Weights of a small GPT-style language model, trained from scratch on English Wikipedia.
Size: 7 heads of 64, MLP 1920 GeGLU, 74.3M parameters.
Architecture: rotary positions, no biases in attention or MLP, tied embeddings.
Training: a variant of SOAP for these matrices, 903M tokens, 3444 steps.
Each number is 128 + 32 x the weight over its row's rms, rounded and kept within 0 to 255. Layers, rows and columns count from 0. Numbers have three digits each. The size before them is the row's rms in percent of the matrix's.

# layer 9 MLP gate, 1920x576, rms 0.087, rows 1478-1526, columns 96-191
101:100113123180104052168169166177107104128093126068132129073216140075168120100137152194086125136114142133167166130120148102100171153068116137208116162092119121161094078122110102060147083107087128101159066159137090132144114122124096215140165168116121121178131106141134107128092128159129175157
100:113133121184141145143121086087136042098141164114141128133088136134130130135135206149179126107107138067181105135116084114135116137101156101159123151184140066158143106145144121162088107059137113121133122130140126052137121084183204152154109060161121101106119116155154132116140144112100140113
098:126125135098149116049074103148167112102118160123098067147086101140155141160107165160134165136125116180123170140156114125146115082132224149198144129067125125142038160136124099160113111164120066152146106120081098099097137136154107125152091052118133059143166134111148070158103086128050097092
098:169114212155141145084138128137113091116092102163158138091056123178175107124129120063135090120163149115125065141160107052144106160103114132127176166108157157174173167128152188093097171108100140137144162092112107124117116154121107122100077133103134112080118131107131181119118154153196108197
091:128121110097142165161112089081179099100081131084084096110129133145184091071114134132159139124138143138090127110155164187161135104141156081127155130140139083168139120136142162118105100098162064176119155092120174137159059127168141124143131110159106162201070127082155136010122131142141187142
100:123108135145117115149165102100162156177094150124153139135131099070151132135119118128089105125047129118159128189205129169147094133075089082123147157069168180114131121120099107085090147126109137128123123156183131145128142064132111110092135163185118081106143124097165165116107164105103182157
099:137116075117171104149123154151085143097141158148135114117166108163150102177112113103076116115170122091114122141120055105068194169134127183141113135064082197140121136142141110161149139053151129082155168100118102141090123145111105127211114113155210081124095125178106118133127112112086123120
101:043147095129136112091118176114140086152119119092099087104157162173082145157041156125147114138102147147131149113089126126150091171126133124075149151101137133111139149120155165197095132074094122107163131110121101097136157144151207165142080140046081146163098131094092084088189080131131191139
099:136113157140120166181147151083143159162127184099109185123171119108194131129097172122086061131050155090112119143152131112132116125059187087164090126140081106156116103143120112143143133071078151158179083083161158145147122129109070019138107114120102142131136130116028088126110160143110130125
099:061112136161156128070142100140085113089145175028135151127107145088160136131086117130138181093132137129127088120153193084167108040102164155068167105139166137104166151145132111115093088137134099127099155166126131180138184101103063124115142066122129143102131188054160136097167141153154137133
087:067157186146139163131128215131104118128106118167152052099133118161152158168175130147162137070185131134163100158124115164128103101079135108169118140102223170046141090143194108131122164100143088137141143138106088123105170097118112118153114138117150138133111154116105180134086139083114083195
098:092075118098195099124130150136132110144118061053111096116165113090146178087094064044140142103118122160120078083163123134161117080129158126188110171088109167149166149091097167110141096120075162166110110099101162119102126139159102159092114143113134133173144164056143136144102115131109113135
093:110186110129144186182121160105128130094147125124105130166194154115082096146124141152122117149103168150096130137159069126075117087159106173137122122176150151091114112137130121119135121088105137151179150117150155140185105117168147117164191123143073169152061177088124145132187109155138117181
094:133130076100191155048135171107135155134081128106134120120074116122103141132113105179125136168109143147217182145153141177149134077091127087174089145108143176128145120083096141104090120157143091074191142117143125172119185081105132121114173083123115137122168170175124109121136195108154102108
099:136088121107178089120129121034168110164101109153131121126134125155129101184063117168094134160089131158138076146135123176141119138096147064070171142088146145115128107147155135086125113146050084073166156158130151106109116141120156139092060165107066123116095121114145149140080207090109177131
099:144168144098179131165141121140136141106122060124090113140083162157126124138188158149108111114113179205148097157179112093084131135170100173100143201144140120159112117120104130114109117118130116108113122197207144162128050097181154107143141169134127120153092109141093139091078094200100096149
104:103135132183076136118113120115173146130092101154145189114130120135120104116164244159167138119102123109074126079136140126136090143072137088180133128170113108132159132119142121104077130057140115139135087124084158131194113154090086149123125159111130130106148098113165136097070127152108109121
098:114120145140144114127138119124114114162145212145110072110085131162106035110097166155161150163132121114153131149116115118152182154077124182079040118086100150142132184150135119180137126103141108159109184146175133138153143116042152156094147142114130147163161167095150115158145100144083090104
100:134086107152116063131135095100152154180164094107148126093108153196075084166122151147123136130066132082157109128147083088099088173083113176172122188125088105118165092144139145140107150167144076141113159124107175134123169114105116135163137183103141159145134106144123106133131111109198185151
102:129133143142146091112100146106169142132210124134121120112123063108122133194163067131122127099104049179103092127155103105068158093130132146095131123174111103108076119140155132178156093170112143163187163108095161145178117145178171137138074114110158123166179149080105094097137160137030128122
103:145091085063120083109123154167110147128116150135142077094108187148128162136093116110152121105115192143112096159183129108113089070145116151106090120173082165147127199160098105163103080157119016136125111060104139079110103134145125134127118112067144107148109146102091139191110157134118167121
100:081143197144129112107176142142167133117121160154156089065147172129098115104135123129132148115055136123114104186113106148147145127116081154104148137138137111125142182100135140104114160107150135114128124138155135137133138149100151190116198159209151106132151125102097194150178142079105114090
100:180061105154096126102136126103085122138130106172126115033179131108121139106080178119076120161157088112131085125190128106119133121089149087178098176161166171138097166138103138081108180126134096117085125131110086134155111098144155125110101126074152092138134099138130106146166079111149048159
091:172109137114167106116142109107107149103128090169134137107125232095113113128090150143125067072151122161113151161120139132186148154131112118132180099103105160116119121122212113165117154125128169111166088104140114140064103106145075156121177128049166122108116160153145146167138156109147092137
101:159112143125139133127070086156123079107110063133183142122115095091129077141047139138115122129110089158090114092150205173148138141134157155118130111098136129110126093121108152094116183159089156133173118082138133155154136167161123128137140080142109136142111170165088159076115127129100135161
100:089088134112178123102091090130106162139101156146144120123150111122090171173146165139147128134102125124177112075104074175149182154180119139080135172102162190092146122126100113151197103112101136170131094092137090162116057086120156083193108148179132106189132204099068088118105113105170156083
099:141136087120139103114093204124149137177142083140135197133137130163134162130160179129144164098141175147127127179193190158114135137088130164103097111143112160115082058146142144131185085097127127174124130112117125087105132108130143118143150154157168151104059097078077146136180154174148144126
100:122127068109159106108106098133105160067176111108158127103096088096089173122063154092113143143111107156178127087177126103171155133093082119114152181119094125140160113146098096087091141138136144148131120123095110127167118139132062145145154125200105109141157138114116133129166151093141183100
102:102129097127153176176087180116124161107105132128141140061097164162170177123115118096083130112173105148111130134192128134129150126118137142109144146130123163134147058149103118108162117152120102095182124135088099111160101075143159113133139172159222077089149104063161179120155128130140117133
098:087103134126094128118136135129125133101122158122089148168068131100171118166082179152175066098131148138152175192063121087126088155183136169153177124091115139140111110123186159117155177114135184106115100185184082081147128142139124081140132116086108143163045098064108066118118225128085095076
101:089129167111159157110144155173113145102120146096115130106101109158159143044115141174123141111152115121165181118173108111076101110104161091106141096162169119136160153147173139170110171112135131108155145150163109080101121121144161149085118119133129098171084152106134120152127148122109084053
098:142126140151136132162111074149117144107106081210075109151102164114146206121121157077123089134167187100122139224201131135131136112120097090164091158112118139215095195100177119181141118094214110171148142098092143082185125114131124045118118136137140118142168120061146130112089107125162166138
097:101182157086113173113198159174119172147124146061085120154119152129140148078056086127093113102111143141103147125131122147082084102133158147089226137122142103107166081151111097117112184138166151115109161055097104107144153071162182108111150176100147085166084109121129117112118089125098125149
101:112103134126188116088071102113119150084122138130121136075073201108089151153055168073150102146076091182161082155136131181161088122116126131140117140111121172125112167161082094138197126132127120171104163116107156149149124193081117117148130152112096086130086144108148127090171101132159168123
100:062106100108178078183167090134149156139116116155155103126138149130080146108116087098174099130130106127120088140140091128192128194130151096117112158116177148151131090101126142087105171140104108137151171144112187116177162119083129133093066146145130108131085121084131171150096167127130168173
103:136090106076194139120178140162131205153177185146195127121140198113133129111191125163186152083101124113104107149184111088089120140132092146148152129116162087106188110085140136094193123137154053117170154109076096140101133164127155159138098104102177084127100055135129133104159107153104137133
099:120174103092107121168157066169115117118089135122129099044145131119155118155180145091111093153107163094147197093115184152131140140109112139168113116114110165095102144136146086126126131067111117225084155113162084136139167144146144102176132103107122116154159100115130131127125153136124170168
101:081064168116133151143119145119105184196102107123109065161122150118136140127132112118121151128122085124112089014120116120100124076144150142183153221106164136109134061078159145140142186149183088145193130103123122118139141092103120113120149092078105110151072132120098126106112176126105228141
092:143151080115156128191068103095137167141126118131126116101130111097096179184096159092098100141099112141157106145216110168173118090109150163161152141139136107076085108195119049118108133147123099119114149163118108156147128106163196158164129178071145128182093137124115098083112143142127122156
099:076112199106135118116121158107160099097120099113099092140149106097098061115088164154171041110060121096171164143088107109064067182151123139123087142171148090164144114180168109150138112101163082151127136147133157131107178101124140092146090126133139071156112142158192101161179079091121168177
102:097141128159120205135076117125111087135196115081054112155119049103143121132108133126059136124118150176117120095173151091135107142159099156139184149067079099108155110175146141102164152117155062099156244175114112122126119068129124087073130161100165122180139152132186156106180075199143113145
100:090095136108138120194101119134175091110144142033183108171125099153170171118124123108146137109112136160155075130178163047117121129114143123113078112188086099104123103164132122122103138132123078162119191136071092078121110097162129121102076090129097146153085068091154163121125152140175090122
097:131106112121127088108126092124161096168164138077131135109099138136196143101092126100084126125108148124105158205137138108114096116185130113183135167112112122091098170139097157171109152118160089136105115113113106182125124176103107120111195138130130121184162148136136139166141146114066103125
099:080086145083128110129101094092112104099110203144151137155152094092133151115168168136130158086152175097145136135097118101141083159158172115213160165121076097065143141100128130147130195155126148116135136110118139161122144114133100099128048132193105129153148164137127152127103165139075154145
101:131104132089118149117142164126123191139120112094154089122070119157107119160093145102172136080147126106108150121102188132096126106121162160113116145109121148054141153134118118096138125128068075178200176158127087134131182117160148125117041108112186128153156120165110175183148088104112172115
100:174160134116155130128102092081130142099100094095126105156105150115151112142122154128063112121129067095088069119158139116104124109131157105073121180092125141143115137145117215165110139086129188077158142174145138153104159115147109163142070128079127166155131124139144098157147096145128175139
101:073141117090096128104154162151081144138149141108185116172136125231162176129095104118147194076125086147141140114116109097073157097082133136131160105113160109120128131102099103156111107135115107067118121095155188156115127122137108095111166121089071113204187145107122102114148154142074078075
093:198114153142100162161122112159162119177152108088131187154154088138104137119163171099121157125131139154137089048136190113111194135123163087152137124077127078165164145141136195098109061152151108108117084175132133143160075051133150135089140097069129108104115134142132197126133156150139186085
101:079097150136134141134165169120129106094060073096129175105095204072129139110123118164172124155156099113162145118097113127152112136134144161138141126126127130133165111130158113108091109101130058097144142108093109117108104138132112116141114144153120132189104047119114100186138134141080172153
# layer 9 MLP up, 1920x576, rms 0.0924, rows 1478-1525, columns 96-191
104:135103112092155081067131107164141143114162089128177108086141136116143139177160153045174150120175131113117182119152156179102160157052148101166138143160164140101082097125116169098169185152150135111097101094099173149109175152117092077126147144179126190107105118132110138116106119126149202117
105:108176133140127110138107143158126074093108102140124155158113121136153144116117155116117125117149200188105119147143076109085116140125070136147153131127104131041138113121072082114109143184148116132134106104131164170205140112145068085138059142122110141105161160126123150099114130099175159069
099:094136082145137115187087145082161101135174129186121157110162103171141128146162114095133150182084157108065164163112103150159133114064095156131057113115113098148189124149092124100119221146176184193104100087148137050135083066138092099086168090128149123124100163168093128138114142128184178113
101:124122097128104158138153045116145121121192127184097114067137090110097123093144167117136155151160124113122133094134119107117084128118133129095127144067084150050192113123158142183165129102135146127131160096140078218150090132131127128058073121119204141151113144168153188141118106082113127089
095:154100123115162082146149069162069119122133134133146159148139097089152127146171063088149186107121074127093138128138128095146148141136177161099137108102093134149149090155147114099129121095103105141128167132068112096151094122136119170123210159060154165089102159145153096162146108105118091119
103:081098130150163115131127211109195119155065099120116112087114136172108130115115174135150126116159116187111118131168105167142095136204115160088112138151100173187120117108145110179104116204126136114096144109103118076129101158109112155132110137134123130135138159112174051131123097149087106120
100:074138176118133144145113137118094129137097145108090066157158138192155120140153135146219083109118113099112126093141104106126132108099128121182118110054168105109094107097142166107151118100095137093096160080185090139137065159136100109103146130167178067108102096103166107069148120095154135119
097:120159135108135173126151109189184132116118090135124162168147110204111127131138141135105103136093168142148099077085072109160122143155122086151122100073162103134146121146039076108092133092163161167135079131141255121116163148131167095115095131084125085132106152070143157110133121117119152141
102:116169167123080155145131053154117116053110161155143089165084165135082128136129124131130116062194084200123115112094127155164119112143110118072178149086089146109103165107151174099197073148167155056177156152126096078132114137170087100070080124075144146154146133130107187159144112166130100179
098:152108157171133186113161126181131152120133074120120128126114132096157097116112090109140147092110148118153101143182165111135106086180150122173083163081112121135108194130134116117150104171131153099168102182127127197153141102150129189106084179106135161117136128120127139078126121138091149125
087:106159163105101116158113137106094147155082123064117123079083093165133155100098178146076175163125096112111134077147101157101158143128079148149129097137054138082142189124144141175123081097113124081119068185123113159126123116143137113151084113163121122107165057073117103149123091085168148161
103:168110154090113194141123166131099171137189139115122139105153142161099115165178144112132193167086170097136130167133150094059088191117130149103128113159089172139158097105092157150090143109145151157087114162118078172135092100094110102124137116109110151067118071183124147055179126106129131122
090:148174154144148127104144153110117146164154139112138094079216164138108149094092112178087171097052178221108114124114069124150084072192162083134169120131115128165140162127162070169061165177152160118170123124105124131135105135144116129111118040133164165151160094166151120149112146127103139153
094:160125103094131126148174121102157148115131122116130060117129117143112102174096085162131058118118108168118068115164102166109134176120117106177152096153176155072101094201133218123100103141055182127158172134112076112066143141105157123143116070112143202133093088131078144110164153132190129119
095:147114192142085085157105130112129122146113134154129111131142110135118133083091145207087116114113097123124134126080118134110149201157100166124113154130155110156144080136133124090188135130091131094103111103157131090124090148080168165113101113126159128128108088126084121131150143097116146091
102:103142174184199071149106124184111115105133140114151108125142117135117160153154117095089185092214128136144162093133141121131168155123165148119167099172071116107112120135140058137114144119217082150160130145127198090134159103117105156112141101162145140130103147133126130097183121107117192122
103:134177140137125124131091158150074133181151117117133129155118123191118095076185140140205133051125158214188147169167085154125119058158139109159140123169149148126100113134148114074141097123139128163117053098060152127148114158042118144111151105109141087105094170126072122126156101137165103092
101:126125148117139113108130098121137094075161135127092109114078111154124087121154125144122055092135171100177135139202127110159192137135068152138114165152104126081119180070118145115083152112104138075170153149167184164151112115099101157147177119118110155130135100142111127183119169124187172151
094:125114093149155110129146099178127089085176220116114121150119147122139141141095095082133130106102136154195133125170113150123150106163096124104146120117112137137149141206092144127168123108124171113156107099127110135185193117107160128141087073152103174155102184129122132143139161081150043113
101:154134126142085183066104176147079144127128069143101115115125147110162126153150143129100112091122183145154104129063070075135045087177105118117129133115102136114098163159114102145088123146158145108142119121129078131159139163098154127119061110083130090098182128147135134088166130113108101124
102:119111116123162124135075111087086151102179166164159171132157150160102153091198109055097091154201115153144213210086077171150149139095139165104099124132155135142113102101125173133136130184110129167109116126070110163132116120102164139139119151111133150146136108025101085127138136134152160176
098:142137142114080106116132145102142156076056156144144134169118106140126138101071092059169135114092081139129147118156166153177122179106172116099078173119147146147119117126099141079147067163112166155111149132127120093096101134064159134177095113122115154127149172053092162166100170166061144079
097:075138121120156126110089088137148149160070128155092135118109083164101133099129060153108158028149154125079158154101105171090153112130140159165141096144126146193191138137165123144123172096161171127125149072112164149162108082122148133146127121096098097176106121134149134142132127142132151116
090:178078139162091129095095132127096057182162140154146096117152111114099118102114108174100157124142155137117122078158140123179138139102162192142048125134163115139114139102113124141090143168149095121138208181164111101171163145113134139102149102141096076134109103133105155128151201148123127143
100:066120114118142091141108162121188115151122103044082178046065080079124095112115143089139147180105118108155145131177154161095173136131121127142132105194121171133150146084089100075113121057121128119098086201148180136120101174110144104143114132133096207071135153140106136101090129127151100142
098:112127141120120134146106127090116169113173165116133051154120108200134129141171132116124071150152115183165071146124061125055139146196093068184142181149206128170126090143101148115098081130156134131131096118170146111168163101103180168086098141159149145083103111117088138088139147196043150094
095:122210112149079095119100047120194090098146092074089172089105121129126142086123128129099169136159128122148086141124166120107063065165136096120122124140115136150120150052092166110141104108108061149147149125109133127116126134179123074081174153145158123119061168164139132129080086106137149123
102:111174122101132130130178118100099120131129127151197090150118096125073119109192113082108148115096128164094167179122111108117099072115114110113116155109192128125052113136137142192144186065140105120157181162144129114104172162148158107103081174142143133161136109127100093107138106086098130146
098:099115144147168099113144120201210145143143151146114139087173096115132131150150132146152146085134132159121108115106129096144100085096125158126148126123172114148105114145131126120183110132096116116117110147165179120125167135121089098125126116103146101139112113133131061169118101153077109135
101:156137092130154088159123173126133141121174173129100146131171129072160107118091133075117122169124101126126105074166177166103130161171161119150168122086135079184148158163085122122161114117108148128120108140125144108112134162108100124123113140139152113138158130169100129078104116111117134151
100:179076209140090121093112119063124158166115077144077162141097120125145098112111079182095104103154134136079090085114083165096121066191096112118183130112101115140134145134142109133142077128160149110138175120156153150059039130135090121061143181151094119091102095090105175080118174182159136116
097:118131150152156080158093125164118158137184117084148158077118166119082170141143162154120095129087132108044145085148072119136147149121080113115119155115114185178137118084103147119181112127121090120148092084185139151160072147083106181235080066141115117129124075128094132106127121054137112176
101:145135188138093113112182181134078097129125127126153147146181123159163125126122121137120136204146130124151082142185158112095119168145155156208135127138118101123209088139125061102068155052164127118121147108062146147133094112152160174204119145126204116163106072114135157120112115141132127200
096:144147138112129126175121129128197161132153130115191157085051104119115092159121101121138130088118157148118078126176055152100204148123127148098158173119128168159133123133115091112159160116117158193150110111132138118100136138128148145140139079150209185119096148152083168214106151118152167131
100:116133102118182113151097083151104141132139157135142147103088087151113117125102176147050240124162137129170135089086053145146143131117143131072169085116073103128110101153167119111161180101080122171102180163186123139164167134170129132174137141121104099113116158114151140172142088138150180087
102:146169136125119057166146080119111065131113159102136138146102131088125126102132147105155112107152137082115126092090112138161124132096133079140118072134144151067129161149117152171144139115137102139084160139141133156115120139140099074142088157179150115160211125165137147099165177120139160110
101:127162141135120095097096143117140097109115142126121132191186125080136144187121093116163127093105104076170080074138118086180162119118148160145137168140118150072088112076109099125090127066148076154135104127105128139165115133118160125165072073124110089118135082105184176130148097109107143125
102:186142141148129142133186102129212111071157082091080130135124191144098101178164109132135145121123113149120110160123045138140181105160188119092139126082158177100123163158113085124092154108072143082138119131119164085195096170111132137106089104118109151182135125126181128115102149121118138118
085:071148126134116114126117160155147145144087076103134136191113132196154096104139164128134102148128149095168089058096183112079123148165169124096139151163081100147091180076187098156081142101143092117143122096153175124075173149146168144136143097086129134128121132111161142137093104132111080126
101:110165125155120061099161178133162138074138111106126119103118115171088141148086153102127160106119117130099135153072086156142204122141124128122205096137147104103118161109087137063174134142165129094133158195116163179091139158117139073137137109137100177145127129139148121079101166140139103152
100:147075125108099105111112120159138171184137121131200223155160145131154105125123130159171141168166077096148154161110144157125138169151170167175115111080116090106106118125175100126162096123130155122098070111161086127101143128083131084175112138059099125102143114102111163122113177060100127143
092:093165113142154186132087170169173146157166087116129127132130172124109059148106103069124111149124096129130164170138148144136129114110164149110152134153140088062068162098119134144145126149144124091131110118097080107153136144154093116140131107078161135126160097116085177122125116207173124162
097:156131094119082192098136131150111076096146148163120157195145128175122118168153074130138140087118108124122093136130108153185149149172165105145138148074088115124175083110205158171197177133143139116081064115099145091119162098099078146106143112123129125128095113099167115102127145172046142161
103:148106170145196147132122089151135100095127178114125125117176130122170113127138148169114165170123162171119078144095029142114094100056107064101120133139071164094171121114173113111161148143160148080194188119075122168163148132136076129097093153117219125132144147162136130110143088177149120114
100:119146157148191142135112127158138128162074122140122138191095161135111157067108176119091136128193142188119131094086186158147093105181087097122099091070117088182168141142111150130109168113163136168086130099060083027077097125146142124167125135131151102164143171127095073126149150121210148100
099:164127131150108151130130085123108112132122084139154140104141149130123141096131106144122153077045168139088109180180166099125152144113119109136056084130089116067166151099150151113145113139122208121170104195148097104176215168179113101090131101060120098116109133169137142132149125113128154116
103:135171120115139154141106161133178057175140100178164177101143084102173069151186154091165158164119144057107074074116142167078118086170126103102144093143111111132126138112212109154110097176117106090123139086163077146108128183126082119141134155117125171153182089171136109127129121092130138110
091:067114138148137121125149172081145132145198216125126090126096119141090127071104126092110136134159082130111126159122166114153184119110110131143124071128147056028109158079136097138128173148134095110138087129135187112147144151155096168071143119097143138204201119159126109125092180142136115092
# layer 9 MLP down (transposed), 1920x576, rms 0.0697, rows 1478-1525, columns 96-191
107:120155102052059076099117166092128096179095094144084125110119132195199103075195131155170120167135144077149138090115060173054149160115075092092105147173113120126114164147165119096150137145148156100106163145123146122118141173142159186071081085067138109156163131119076101129150065083079123161
098:140134108126160162136118134076134115089163165114100194120147105142132161127093091194101118143099128161150153136110128103154111137152148111096161106122126136151148109102155081135197172070135120126143160120123107098135146162176124148115129135098158156180132130181167099124120080129112140155
098:101141155152116199224094133087114142142112122121185131111165159139124120112090144123075095067107118082155118108106146145085121131119086190126123094124113128111183141130147170104106179138138156132117141130148105184166143136139120135171146104145106099148124144153135142130190131139155121102
104:141133111140134144183141083070172157177117127127095148156135146126112091143176129153097089125159085146145147065111086070105127071160108191166167156142120106109100144129153067159141096203123133149062083186191148071103160126108169099118169117127102136083156153134153016136080153124129133130
097:167148145073124141127104127091158117135130097133179088157151064150158150129144143188180143127088128156094132126132153143128098105144141118114089108126152067112109132104125083152125088156144130119171176114085139177135153152105130140147124126169109115141094101085149123063187110148124199130
105:094090128082088171177101061068181116114150149126102115147035212106118137130088121136102122153156122098118128135158081092104145124096131095096106094148123153110145102071163127109137181140143155121114124205107135150118159165134114125129084115153186107127097119103151169153151125115124118176
100:128108149122164137127164123063146114095140177138119154111161081157133034126141101050139124133097158125117104131132122163165130135089090070192114109089131090128147135145138167071119126129133151072171112077111138156134150112161111094049169126168101117164040123120155122130115142098146189117
100:069103135135127156121098131153109117163124135138158139141084149127149107136145118086121063129114118122116112186185121105103116106121134129160111128123155127082103140142160219068171133100102124135126138147061138168129165108085107112151121127160080156131095126081118126116129112169089150092
097:160113161113100170134125143095131165112120145154124160157105100102142097114089116091121131112111156138111113135164142123129147078137144119114145128164144150121093132101127103116106191099143127126115113085109116147131132110106126082132070149135131118127160116050108167105131121104141155050
102:120095174178153104130124128163160123134182100115111122095140140129139139115117128132047088195097132108151190161092148086195127132180126140118075116060215116150166138106091170166087149108069072132167139127192102117137091107112168125087211156119127172151124128098116084155120144122090121108
092:117117111112104066135128150134160152106139076146161129139083132102143092117128171082161125123114163103152105119174193168124045075137194064134149120112143148076104088165120160161185093180143136076115147119101145129124087111112075094111139115120172199087137145098099165147086105154121167138
103:130073144172032071081098129186142141186145132142151133072135109133143124136207075061099153160182124154126125207111155112130091138149090109165127131099108140136035110151134113148101163114182114112130100137142099088102178084111104163083167099164131134113115104158096109088113136108098114072
093:176125174090100108148108128138126114138113133142100151089135114153103121106102165174144157137138128118141092136151133172115120109126150124152159195081092172065102148145155168146168136128142161150110156075102098088092122131148089139155126109138109150148105060129124076180156149123092158088
093:134186114142194145167114145111088176154125186131123142157159105159136125178165141145142110155089125121190122129143076122133117108034114094098073092115116198101153127114083083151124166126107077125107134115102100101100095101158174112131151108151087074130089102123129186113162156149145176121
092:103142128126139164161151115140138117154144152126140182213134134117154111102102179105133123084138143130098127101128134161137163139100157149128104138133085115129061136165124140071166098126167103148134087161156124137149146146118098115127162113110073178149106165135159161126135092133160169127
104:123101148105133149142148214159113130142164052080149139087139154091192121152133173152094099095131124109153112112103172092106175088140082172111151049079129104065125110125113121148127117121105115150146147125177140151126041096173141113158099097161147113084137150190089111083147091195213075174
100:154153155137143111082127115104142099109169089125156118096179150144087062096158200149154183171113177151147138090130095100097141128096105086123077141205134147145146118136070068122175132158131130077103179119100125160151110124084089148139189107144152097122143100151102098140118164129118179108
105:179166064133178113141140132140136106151114074183103151196163141098110152092119131164147137156125085106122153185164103150117150082144139089143159085092183140127115163159133121150109074119127048106178146091132106154128041131133118156175109205127128112152157119092083126160083115126140131190
097:146114146142120112139086081090092134112157170155082081095133052071166130112139051118129108106127167146168100102160093157120108210142176103100122140148147077144123152133124139195119145140127110204119103152159121100086186193094179139145130097079108131123144134154202200149181138158099139096
098:161125171131090182126143181114103149158134115119136140214055112099136150100114189149124122139086097139080117140081092060154130084108123101137169180153132131100186153090160098139072132093167114236100113157169107055203171130143146126116059107134150152149129143100126127134124134105139107173
103:123146134189059131098150092150110122098147105117117131117143140180144143114139113145104104129067166144088098138185170108107142121186139158118129113124211193102134165117162091192133121144113162072087120134148072166086119101163126115135125119117111126139123149111133231088162108064079081123
096:140136176120162117108149119130113188135146140203098161117152126073150161121157163158073115141172133110121139144106135083093135138163174146149069135143139115092079081113173094150080158145134081143184094176152156188148131158138158132101128115047118114118061135208119122090119068181156127114
098:150107166143117104113160113102088095132188139110136099145145136099134122110127115149113114084157106137150111152191124115133099080132085140123140146118131071126126158154088150159121156122124135170134069132056151136089043206108166122168132057128135088146105152114142130111088154086161154142
093:098134133183144124196143116140104131098066115179105066169113092183141150089145138075121165070157092146163120121126100117133080075114168116152116143101094105125103082056102113127147126150123156142129105111153068092171102100075134131155109186188135157123113152106125161142166091154167104153
102:080095173124113103117079087176194185127113123103056156180155125175126098124090127173158120128179157075138106109129146076151115128076146100175122101066180168204099147145188128124054130130103118148133153096103120172094156086077120092138128066143158087151153163149084111088162105137092195145
102:134102099166134132110082125115164163185133084102103120106086098115207146064113031150167106125142118112094125141105145072157155170056201144104178109142186161132064112096151093093076042156140178156111134147153068078080138063120171151118142099153162109118151122146097116105100100122118132087
100:121135152126139105083123135057133117150115091110148116125121112153157123136109115076108119143139077137120039118134156114158147077159132148142151132134116121175072190139104155130103118128098098102118153118163179188125143117107157124128155149154174114232144189132167105183108138185158118109
104:132178121182113202103191171114077133131206111165139127108154090152134101123109112128142122079121171154112131160163153133113112114068104159110166090163139119101104173137096107110096186078116085167171182159161129178120165160182108182133160111093118163212076112184130148142145090110122167138
099:092131058118087191184157141158079112190145108106180082098144121091161077106149082132180168132094049131145082162193116118089134139131106120145169048181152115093148129166122134096147174145132148089130156173121090160144114103110141107109066103160136119156111166084111137074178125135110101138
101:150109140100100111168114078143154118078144136140089150116111117073112099175078135058149152068067181125144118145164195102188115118157134138182111145128174145139135133139076091200113104083085038125162140087163149082146152116082140226113109117127139161146078170086126144078131087152076146149
099:156169119110182154140127153177125143122104106100133110103099107124120106118143113086116126142192104151143087164119119116118137064140161186159153156138145157106131139135080107149139081066069152193110156118126130078136074129118137087090115158085120106152086135126105089125119088135149114089
101:107130131131125129090119128100147111132140066092093100074125132156158150129072147197126090084130111078170143167168096113089127124095115077138120155126139145172123172124150103086157167118111136123126105078136131099094127124094094124101110123140171078055209075114172124111134144130110166149
104:136125119125158138106185146152089092194109125100180103144164158102089069154123126115078122138151148126121101099144147081086119188173156158157119083178190211172158101104115167159092115101127112099126110107100134130120120128167130113122134105177133123115101171117162076056127125160078110151
092:110104126120109167154109153138120100131160138157138186092136146136124177156153129099079144133140138125106155111169165130115193200118199195097169128091162148165160095099123126108144186161115090097116107143155158133095097080107085172170191146080114150103114112181199141109102108116116115128
104:124132114163174159126134122145121141133131155127198068073187088101139102105150088099125071151136067118163107154132125155123127185114168094137112106140143155161122108108119056121177127177122155108130076101128177139169133149164104099174114131121131124116077145103110120218148162122166128087
104:120147113108123119121207112154154067164148154144118054133134146150127109129131113137087173107144093133083105118137140114126172175118143144095102140135106134119173141229106123128119116143111096153168095109120114133086110184156092111132140089092071117120133163125077084162152210162147132121
101:195109163116113108076067106129123094086142122085127063131134189140161117153136164117098120110171184119113160193061140134141135149130132203112109117084085141093151119195150179128151118124124120170143126137079101123118144158103111169090143137113160120089118180182171152148124128125092125112
107:137141113113057108175165081075125138150132114060133131114114089172105199127122186168203109109127066140125164181122125130105196154152193087096153117098106106175102177158138082204141147125115133072114116170175076140116096130142158078157123160132109142152144151104189082118171128108085181168
090:123094165083133158164148080119207073153180096151144128129120164109073124125112095139116171132130146141116176149147198117132038120067201101127112089148143121104156138139159120161094116175105160091163116113157154164154119130111124063136053185143118118143155089103104168095145091147126147116
100:145145107124125128168099177115095112143112141208177150052097145150197100039160115148092150174159080190128127111127129136092154133128141132083131097107143130100079124133135070113146167194102155103085101128065081177120156150160120084152165105118200123049174077115085120119134147105157192099
093:119119169140131149099093101156078122108072153131204091161141126131203163067167074137112137145087079130107130123172131163082131148153134116108097054245160156142146145131113118145146126140098086106060164122125136147155145160122125055119147162147076116065154079092127150113102139153154130118
098:055087158123135148133120104117125138154131144070094069126098085131119094098153145167127119187133142093103159134121098139094131108096097091119146095117109105132115130089115168136133131138131119149092091114086140174062094097094142083133152101148172105185100135153155100133122170158119115116
102:149138186175098188127118112110129175161140173137174150140110082102130112089090051125131084138066150142106141143204126099122171108141168160113076125131125142101139141164109124129157152159112133203075092180137115101096072098166127143124090092121157118175144131086114129148117113121167131094
104:079118104113132108079089092088136106188119116128125153080105110129149159128102136121152129190141183110129143139176194192125211140116145108076104116127103134131102113080107144085046108092125116129196121154162209146144116133175146151131130096121115145113152096164160172172134093108163156156
101:095138111143141142069172133172134162089160117101095106125152161163072109144121164065137061079086122130179114114125132193164190179082117120102142137158108142136190110139159141109175112173135148149098098136161100091148104146113120130137153161162097147175146093129121124109105141133142060155
102:132126186140092082092194099134134144058119086089208179130120164116152122175100118113113203160095113100099083106125160119113121133144083089096159153115107076143089168139116083041102125091133169162124115107149124111114145140092144127145113162084187132138120119125124106100096118167162172086
099:086145193137104096102084116146160121080154109120107188136195142125120157206142122161085110194152106122101135118111168150106094115122116140093100141123178127146176124169101120084099146146155211077188138129123093105144122196124179178093121167168104119082156143135135126064159123148115164137
092:079109144124116128125038159095068154195102123133138134094109079155135189072080123104148161092134125114149153100162137126110092120140093176156143147107095153112111122186130132110100156171091128160093098078165060127120109154116103138114128116102092134117193155079135110133104189143182116134